python train.py --head_dim=64 --norm="rmsnorm" --norm_place="pre" --lr=0.000673 --weight_decay=0.23
Each number is 128 + 24 x the weight over its row's rms, rounded and kept within 0 to 255. Layers, rows and columns count from 0. Numbers have three digits each. The size before them is the row's rms in percent of the matrix's.

# layer 6 attention query, 640x640, rms 0.0353, rows 225-255, columns 120-159
110:117131072160144130115118141132079161152143139135116132123118127089159106122121138102171141205128139091178112142123177143
114:127109119149128131125115128106083145145079147146083121152119127140114136137150144116107161112151099155173146127129122093
115:122130134116137171089128121153150124093081149101128118162152159139150169116181098135132104106097138096126078122147155132
110:149100145167143156099134145176107111146094151130133118092093101135168138106143079177123154106152176161148129171162102142
107:142142091113121102137115081095149107107128098129166112160155166155121110090099148143120129158098113123160160130132148104
113:124121197152135158129138157158137149147106102171131160131140141110113102141132152097096115116119104134118115099118090160
111:140100156153120134139124114130102123163070125094151166135146124135121156117131135131125105137136148124120109109101127079
114:125155085166127147153109105152125116131132124160107156175110125119092145127123126144088132163122106111146139142114190086
110:104139134170132112109127151119128141108092152095111136100133147126108113135145096120152140107150138186090130150149080090
112:155142124146137106078119098101153099124149100124141126138114141093110127123139137134164144120139138159129150136157100091
115:157132097129130168136065140138091147128141163119140140131110122150139208121089102133097128146135111060171114179158144136
118:140124123134143132129097128156147131116124152113172111111117116125110097111125114137134141120166120116090126133122139159
117:110127155136139142103125090107136142160108123125124075136128148127121138106151128138083177154127152174148133093123179093
112:139138077098170123124150126164132088112118117130151147120104128159103128108133086107136116129141104145106100133136152115
117:129128123115134147120128150112185145092125131113136136092124168088144108122116138144139129110157155134102133101072157110
113:142125176129097107116122147136179145136132107141136130162106144123100127142123105095082129143152117165158112127132130110
118:139113159133117090188120147129200124149107129105140114114124140104123124127101136151134108133149156121131130125080137084
108:084121121110117113123134138154103131112160142187097121134128176117123171129123148101127140142091122114161152150124154118
116:139118155093159108099129172126086150127128172152101164124109154144167126157135158125086144154104129083134177129138121123
113:167154102087113106158084173118146118159111135122133110110137176144122159118142115162118138122176131130114089108158129145
115:150116104113120132158123112133175114114122125162141111136157127144125152110122112163132057163130118126150109120098116101
111:135106142146098125162102167149098134101135100103113123089102120102134118140090126137118126142146149112176141105128130103
119:123142145120107136125164126138099135135113173129106175130124083169153078148150171139156158189117120141103134133159126121
114:169110180075100136087144129142140118092140165155123120136153169106111206114127124094165160163129157143115153123150121125
113:114134150143140140115123106123141150125099120136131134166138114117127162102098132146191168140146131126126171115108139100
114:162152136117125152181108107154067124118131126135163124108148127127148102133122161133121113115100127116139139087142088166
114:174139160121137130133131156123110090158154104113058101124181119095131137150113142113120131144119060120150090119110120139
113:113111124100135146107102110092105111123134119142112135141083127168116140108120115147124121139144140121100115168121125115
109:115144130066127127117145127131148098112145162142110117114103156146144123097139139092147149168131127102094152157129159117
113:113128118144099117114140126145104123102097125123114143113127128087154087147129155175132151105132162097160122150151145131
112:174141091119125105138150126120160141139134143134104130133171121095107144101173175112118122169078106124164138106138120154
# layer 6 attention key, 640x640, rms 0.0349, rows 225-255, columns 120-159
112:122109137117156133146093119102082125134134143168104141118161097109147143126138136104120116060106126184126183117152119108
117:113127144122156120144110102124112123125121107118136124122148136107079104123155120166124125128126119151091150130112162171
114:133128130123119120105140108128119162110114179110120102140120138156084161120163150123144132115157126152119103105112144153
114:104111116133137101161154209157144178124089129103112121128107106157142121117125110182131143094149142128160190161149121169
105:129109126124136154139125131092130159111176134144114120113124111102110135141098139120080116169170106137073110129125143136
112:149186081118141081153151096084142134142144153122137109090100129162111166059116141107186137114099159151103147188154120108
113:158129171104142122107131170167098116111120111123153117066127140180126152148176147143102136102103118156132142167132104183
113:101128132107114153130136131093123136161133073112121126128137117099122126121134069125120150121115112100146120128167158129
112:125082165145090117160146186098147124101133164094134111148099129135105140146091145183129125157122120130141108136134082155
112:114110117160109132069101127086175157118137151124136106144103166152128066156153157152141089168104155150148129087061157137
114:091128144091137137094155134140151103092138103124108116162155128135114109177133096150103194146123121142079099121132158165
120:149126125124104143108160124117127123158135135137116134093138110147155127146141136157153110154110142096143163110179120095
115:089141122100139138120153083112118129104124105093129086122115116135146147106130126123155120166156145143098161112132160114
114:167080138120103127124111078078182119138137102176139132116147109130097164128139160118149146145126145147120091104125147097
113:154140147155098123115122089107136134158155163115115118168118142113148152126105139110124101092087124103112075129130106130
115:145155140102147118191115130123132121102093151158179117146080129144157105144105137156114110089146143135141135109135161136
115:172111130143150152146124132145137120133134117135115080156104157130144127113139164119098165142178143074102068127073145133
106:117105156123135156142135135155107143135179133147115105157129102133139105152153111116141144136130115122111129161149142117
117:152133128146129115138102164145130088127130126102168068141127119118116102150147148118099126112142095128143099140086129146
115:176117101160138142112155130117133130134101164184121127152144113169120113125134190145154130096139098158136160098143143102
113:134127113128126116147152103123131149112156114173106119138133150166118146107128135112113129143120111123121078159153127141
109:131138146116153136122139194124134105113124134140082088131114133130174122128157093145122122144131141159109167089153063151
117:143156116092144078124083096130134103115100142128127104083137140116150096081121072144175082117116122153168135150126130160
114:092153140109122124147106103130111110154140163112127115127092071148130124131134124119120081172131144142135156120146141141
112:160087108139163125105148165130132145153134139137121106131125119129111146172142108142132150092177138124110085146132087171
113:123120080127096162102143104143146123167173125150120146134097106144113134137119113119109195111126118130154135122150132098
113:080155134120147142122103083113140105161086154164131132147131128163138141107164117148098118141134124121079150160091155146
109:130110153142157101119163145098137141112089129063136117132103131116146113141144097137102112109130136098104144134156122133
108:081109109112131146162110084089123113126139098076180126126109118143121130131124171120114092128127131122148147124091179146
113:161137143088152127133133143143119154167118127137130155113113168151129146149145112113119075142170118142128141142127115169
114:122108116105111151147122126119107128152127143161106096117100080118096150141153111124141105122132072169091080114135131115
# layer 6 attention value, 640x640, rms 0.0363, rows 192-238, columns 120-159
098:151128166118129144147123069144143142129134131092104094125075130122175145099104132130126144115145122097149142134146141144
097:145128116152144108138180151113122115172112111083097195116157137101082129115125128158147126124126142128125154162161098144
100:110124139126130153175098086101157128112145111174099121100164133096162120110100113144186144114125119141123144130129128099
101:109120146134117126104136140153153126124139107124146125121154114076098081129153118116157139143116108115124109157122124161
104:120127135145136141124132113096134130126153104058112137090115135110130148116107123105108124133121107130125118150152138148
098:198170132115146052183116140162147122133131123146089160122149142105079077122145137145098135142099102109122115135147121083
097:084107128117133089105146135166113119147098108102110137122129139108109084151112127150153104145140089117135130131144123135
097:109115132120148136156111134127078142172155095114103103125102122133101162159169129126132120141128094133133161166095163126
100:141121105145135122114111123177163139122144124154153115103108111128158103104148118123126104140113178089148100152141151157
097:153103148102108133098129117084149151125145146189134126137115127126080176115074149116129138152133147135150107167146153107
101:155157161115127107118112132162137103113111123151140174130156116159100087108130135106160117147129105129081106144100111132
098:112116153114136132153129136117110104126114128146120095116128144108103126063138133109099127135121129156143107166119122137
103:141160117146146115120149142108155106095130121097117136119128151134129128144146118130147154150097105139105112104117125128
104:101111105141156153101159146159153103169114121104114141156081094111188143096121113155132106123137097151110117109143156139
099:107127142141147171119133133121105113124126155105132138138106131117159112146135150112117099130147126106135159137190099147
096:098187126133142134178136132184132126104104146092098136153133117126151094158149137112161113075104097121139142118098135155
098:079125134163114142126128146163137139164133106137114156148077144128147111094133131123121108142106153155098092082148141067
104:127090106165109179143174110121150144163129153093124127122112125149154131192102132144080145092107155134113134135139134112
098:124123151130124129152183139133089102112130150098128167161088113174159127159136128123119167138141136157106162110146088109
104:133122107137109085109093096182138114113139161151104134175112140126130138097104098057180095121120113136157096147115139188
105:098092092115126157101138096181148107117103110121115104109097115154080140123139155124074166142114149113121149191175115114
098:151153142097101074116132154128108118105087144170114142132128119138052125131099130125163136135159070124144138155128099103
097:137142134092124114157131119100091124153135122136150130125102121171127117109171157159197168120136143097168159116121129152
100:108109124144089135150095119142120142146124149160090135144099146102104151167127156104156168187084165110109137162143141087
105:129075135115114151126154120141100138147113142106090116157102118123165145128129145142167161107116147152135129120123132145
100:064110148136158135166136128121125129149150136131127121131098109155102141144144106146112124133130117122124093179099136139
098:112091128151152199161092141125140101164116091089130156139164120115131157186126149168147138140102133113115140084100174161
101:109128130141098141148127147122118108118098116137128145137190159131158104136142144079117153095106160123143128089121130095
096:131143134128096120126116118143130124106131137099141087114132095126112172115072151113142141123154153144133127128127151107
104:133130103123116127123141117118164114146120163129145123151149125116133148160165089101132134152145145108154083106098103102
098:136149150141115157136090141111183137110160100149105160126134125159112160175140154097080126122122101121126160100158153134
095:129135129125166182121135121188134126124149091083097124108140107141135149111150078126148114154185174157114185133165126135
100:118134141121145095166110098128144116135104151138155140114086097130135151096092133121092136138189117142106097136144124103
095:106110145122130152114104107164146105136124097153149106097099127115095115115126111143118134093121172108138121126116123108
103:143118143120140131113143121126119129141102121172123099091087113129139122095160146076165136173098111110075136113106114160
099:112146117094115092123143131144138093093093107137110159131110149133147106093132103075125112121129095121137159140150123137
096:194105101128134159105158118152138094113158163130167150103106187117126095144107131156093105151150098130125143162131124126
106:107107106138139080125098135131138137161126148172097131105158135108151135178161137136123142110135109173141131119129115108
104:077109135154127145106121170144133142151179132143126147124117095119089108142134103105176110105127158125089097135108131116
099:123147134106137109139182153098135118159166142083118176080115145154131100128140128143099190131134143139140135118169148110
099:140151144090113153147073125098178123102145117130085146176097132101138158118127111116118126131150083096141098120130112130
102:132145143112120140100113086109130125135104143114116096114119118117187093133091133138127147071141120142182122131138149154
103:113123115131122134083161116132108109130102089166127157151112106107101131100126168113123126171109125099125145120124129128
101:100133125126148129166109145114100120108084135124147147141124130143157117149132129105127116104112123138100065124129154140
100:104098112148094154143129127116157141100123154074099075145145164126132152175125132117124160128125101099145105162143114096
101:155119144110145137149096094135154111101136142135131116101145127157148113124117133108111105110098123119144117117132153165
102:182185121109153136066090136122115087118118155132134137129174121157133136121123138158110148088144158119115166075102126135
# layer 6 attention output (transposed), 640x640, rms 0.034, rows 192-238, columns 120-159
103:137095127106139124111135156138130109129092172160154120083119144163182136127107125125113174072112088124143130155158115139
098:146161126156129135134134132132126083147152092183130127098168092098086130143144149125153097130122122122148156104158132158
106:110131151156141145150107037084122150116102137161111124125140114129192085101094142110160120106118127115140159146115120100
104:120086106132111083142117145070153113132108124124086146142193131110118135094153102095111133132103070122129122166084121183
106:127157133128142112109088128116104106123176124123159142111131139114093164109122164126137143089055127130164101156150150156
101:100128111104136128147147112136174106127141137097128124136127118140089143155171154157108134115106160131132128119111092098
103:124114131129122095115158151171099115121138135160111136162159132114146122143133101131123141149127078102139110096087108109
099:129126115130133111140098121062142102135149138123096179139143130166144147166157128108139135099097152150148157153111138153
104:140097097110156124132107151134146122118115121161158148150118114124113128115155119106174144128104115115130130120104150149
103:159091178155131131095137091143154114136117150140108148104132114120119179145100111121109108091094106152127124206144132097
105:143122103118110115137174110129107135103132111129132135160119121163091159060139132078124177128152132122133135152108106095
105:154123153151126143128098172121127111086111084134127096111128156115143132102104109108130158136123101128114177103123081116
101:163150125102129138176117100082160048174109139101122150149149151136161098134135147137133111114144119135110114079086137127
110:154113122156135140130144109148148144170146114127147152139072143113134161102131133143077124112138168137142116139135163177
107:137112127139135159118163122148128146123094113146083166143105157095121124120145130133110094116160115112120097129132098143
095:157125133133115130130119109133121129135165124135098087140152128099132122129132162125139116137162139163152118129107169143
102:081145175128142112137147146098138081116086149091118160138130083099071115105139122131153107141096165140128116121157124098
109:136134094156114092135119126162130167116164126061141147155108124101173056145187126118095108150094111135122120129167147106
103:130135124175123134156165178125126113124102129129132115146101125155095123097139128130142114140117145164122125158173134154
103:151143144135140086121140121132145120142155163182121087149133151141172141096070135094141113135097128138115134159107183181
110:163144118161152151132114141156137105143131137119148158158151147133127136157137104102112143152112132130134152190140122157
106:137104132121122126082147152137111126128106156148133125081142134154114134168095152176122122080202126133134107166082138068
101:179153135101117072118125133108154137163099156156190152176131120150094137141135114134182137124157156128111119124131114126
113:136104141114091134152186121117106127124121158133101133135105117120110176152159115114135171163124110123126139158159130129
111:116125113110100143136102123147093137116149132142114130142113112087131133148114117130137118106133198170144137118127091141
110:116113125115094158154146128109154148157068144126193111079115113120127159128153094177142114141090092116174108152120149116
101:142114117134155094164068104105095092153150143135117119143146139122108151121130137133135141166140142110139143055102145162
106:125147140154097104128178172117141139122142102128153154177124135080134111140130125127123121123152153112124113110116135137
102:131074122106156137137152187135145112114129123126154128124166129151133133128108130107130100134117149179139102120073140127
104:126133110125125145162127127145111100117132090142165129174092122127138158183157155130097113178154126126127132111125122128
103:101145149139119117087086158118146107123118165113141119114150132169091169165092116119146155143071105093136138126126136105
095:159122121156146184136126101152118106119158118093089143145128115109116121113108095104147106121097142115149110170164066164
107:152124106142149094130113124153139117128101140141151133136133125153131080090097186142133124138142167138125111134151135114
096:141123117156108169116123123149095128150119094093162118119139154125111111170149111166101148127129122091120138118097124137
109:160124128175179117144149134101153116143119126123138129136104134142131127152109075116147145117123110108154122132100084153
103:121156140122142097093165138140142115123133124119131151153128128163124120124136174097123157105140143128128120128126104127
098:119103121110142188108140127172158131111157109114172151119096131082127095152143109176114138133117131113144098132098175176
112:134103185109125118129084123142095093166163132137052124114120077085134139120189154115172151139144120163126112102186113133
109:150140136141143131123180099113125139161165107145160146141131115138131137108145107126168149117173149176064142174129097135
107:079163159097099134172140154102137129178165149113113136122126129124125115158170137113109079122089136121095084108126124142
100:187148113153146148103107156109129133129146143116127104154111138112159187115154126104134142114115088126129127121090111080
102:116157123137130149080110119117099110107137150142148107112127139096167106118116133144137115118112141138077138129144140148
105:137130125137127161054144089135160139143089108091112145115135165115095130100124073145100138095115105116128117187123109154
106:099146070116172122134151125120133126113097120094085120140124151143075157165152175098118140141108100122148101126106159178
103:121115113146090158159122123136115129121103096098117112150102120103170134179150105108122132111137102137140108137128140109
106:133158143150142098120140169066128141083164164116151150136134131167141147128146147133171143131097099134128109131125127129
110:145139135112111188118151099128121116130112142099127110143112093135056128148111140116101126137152124130124116114098143102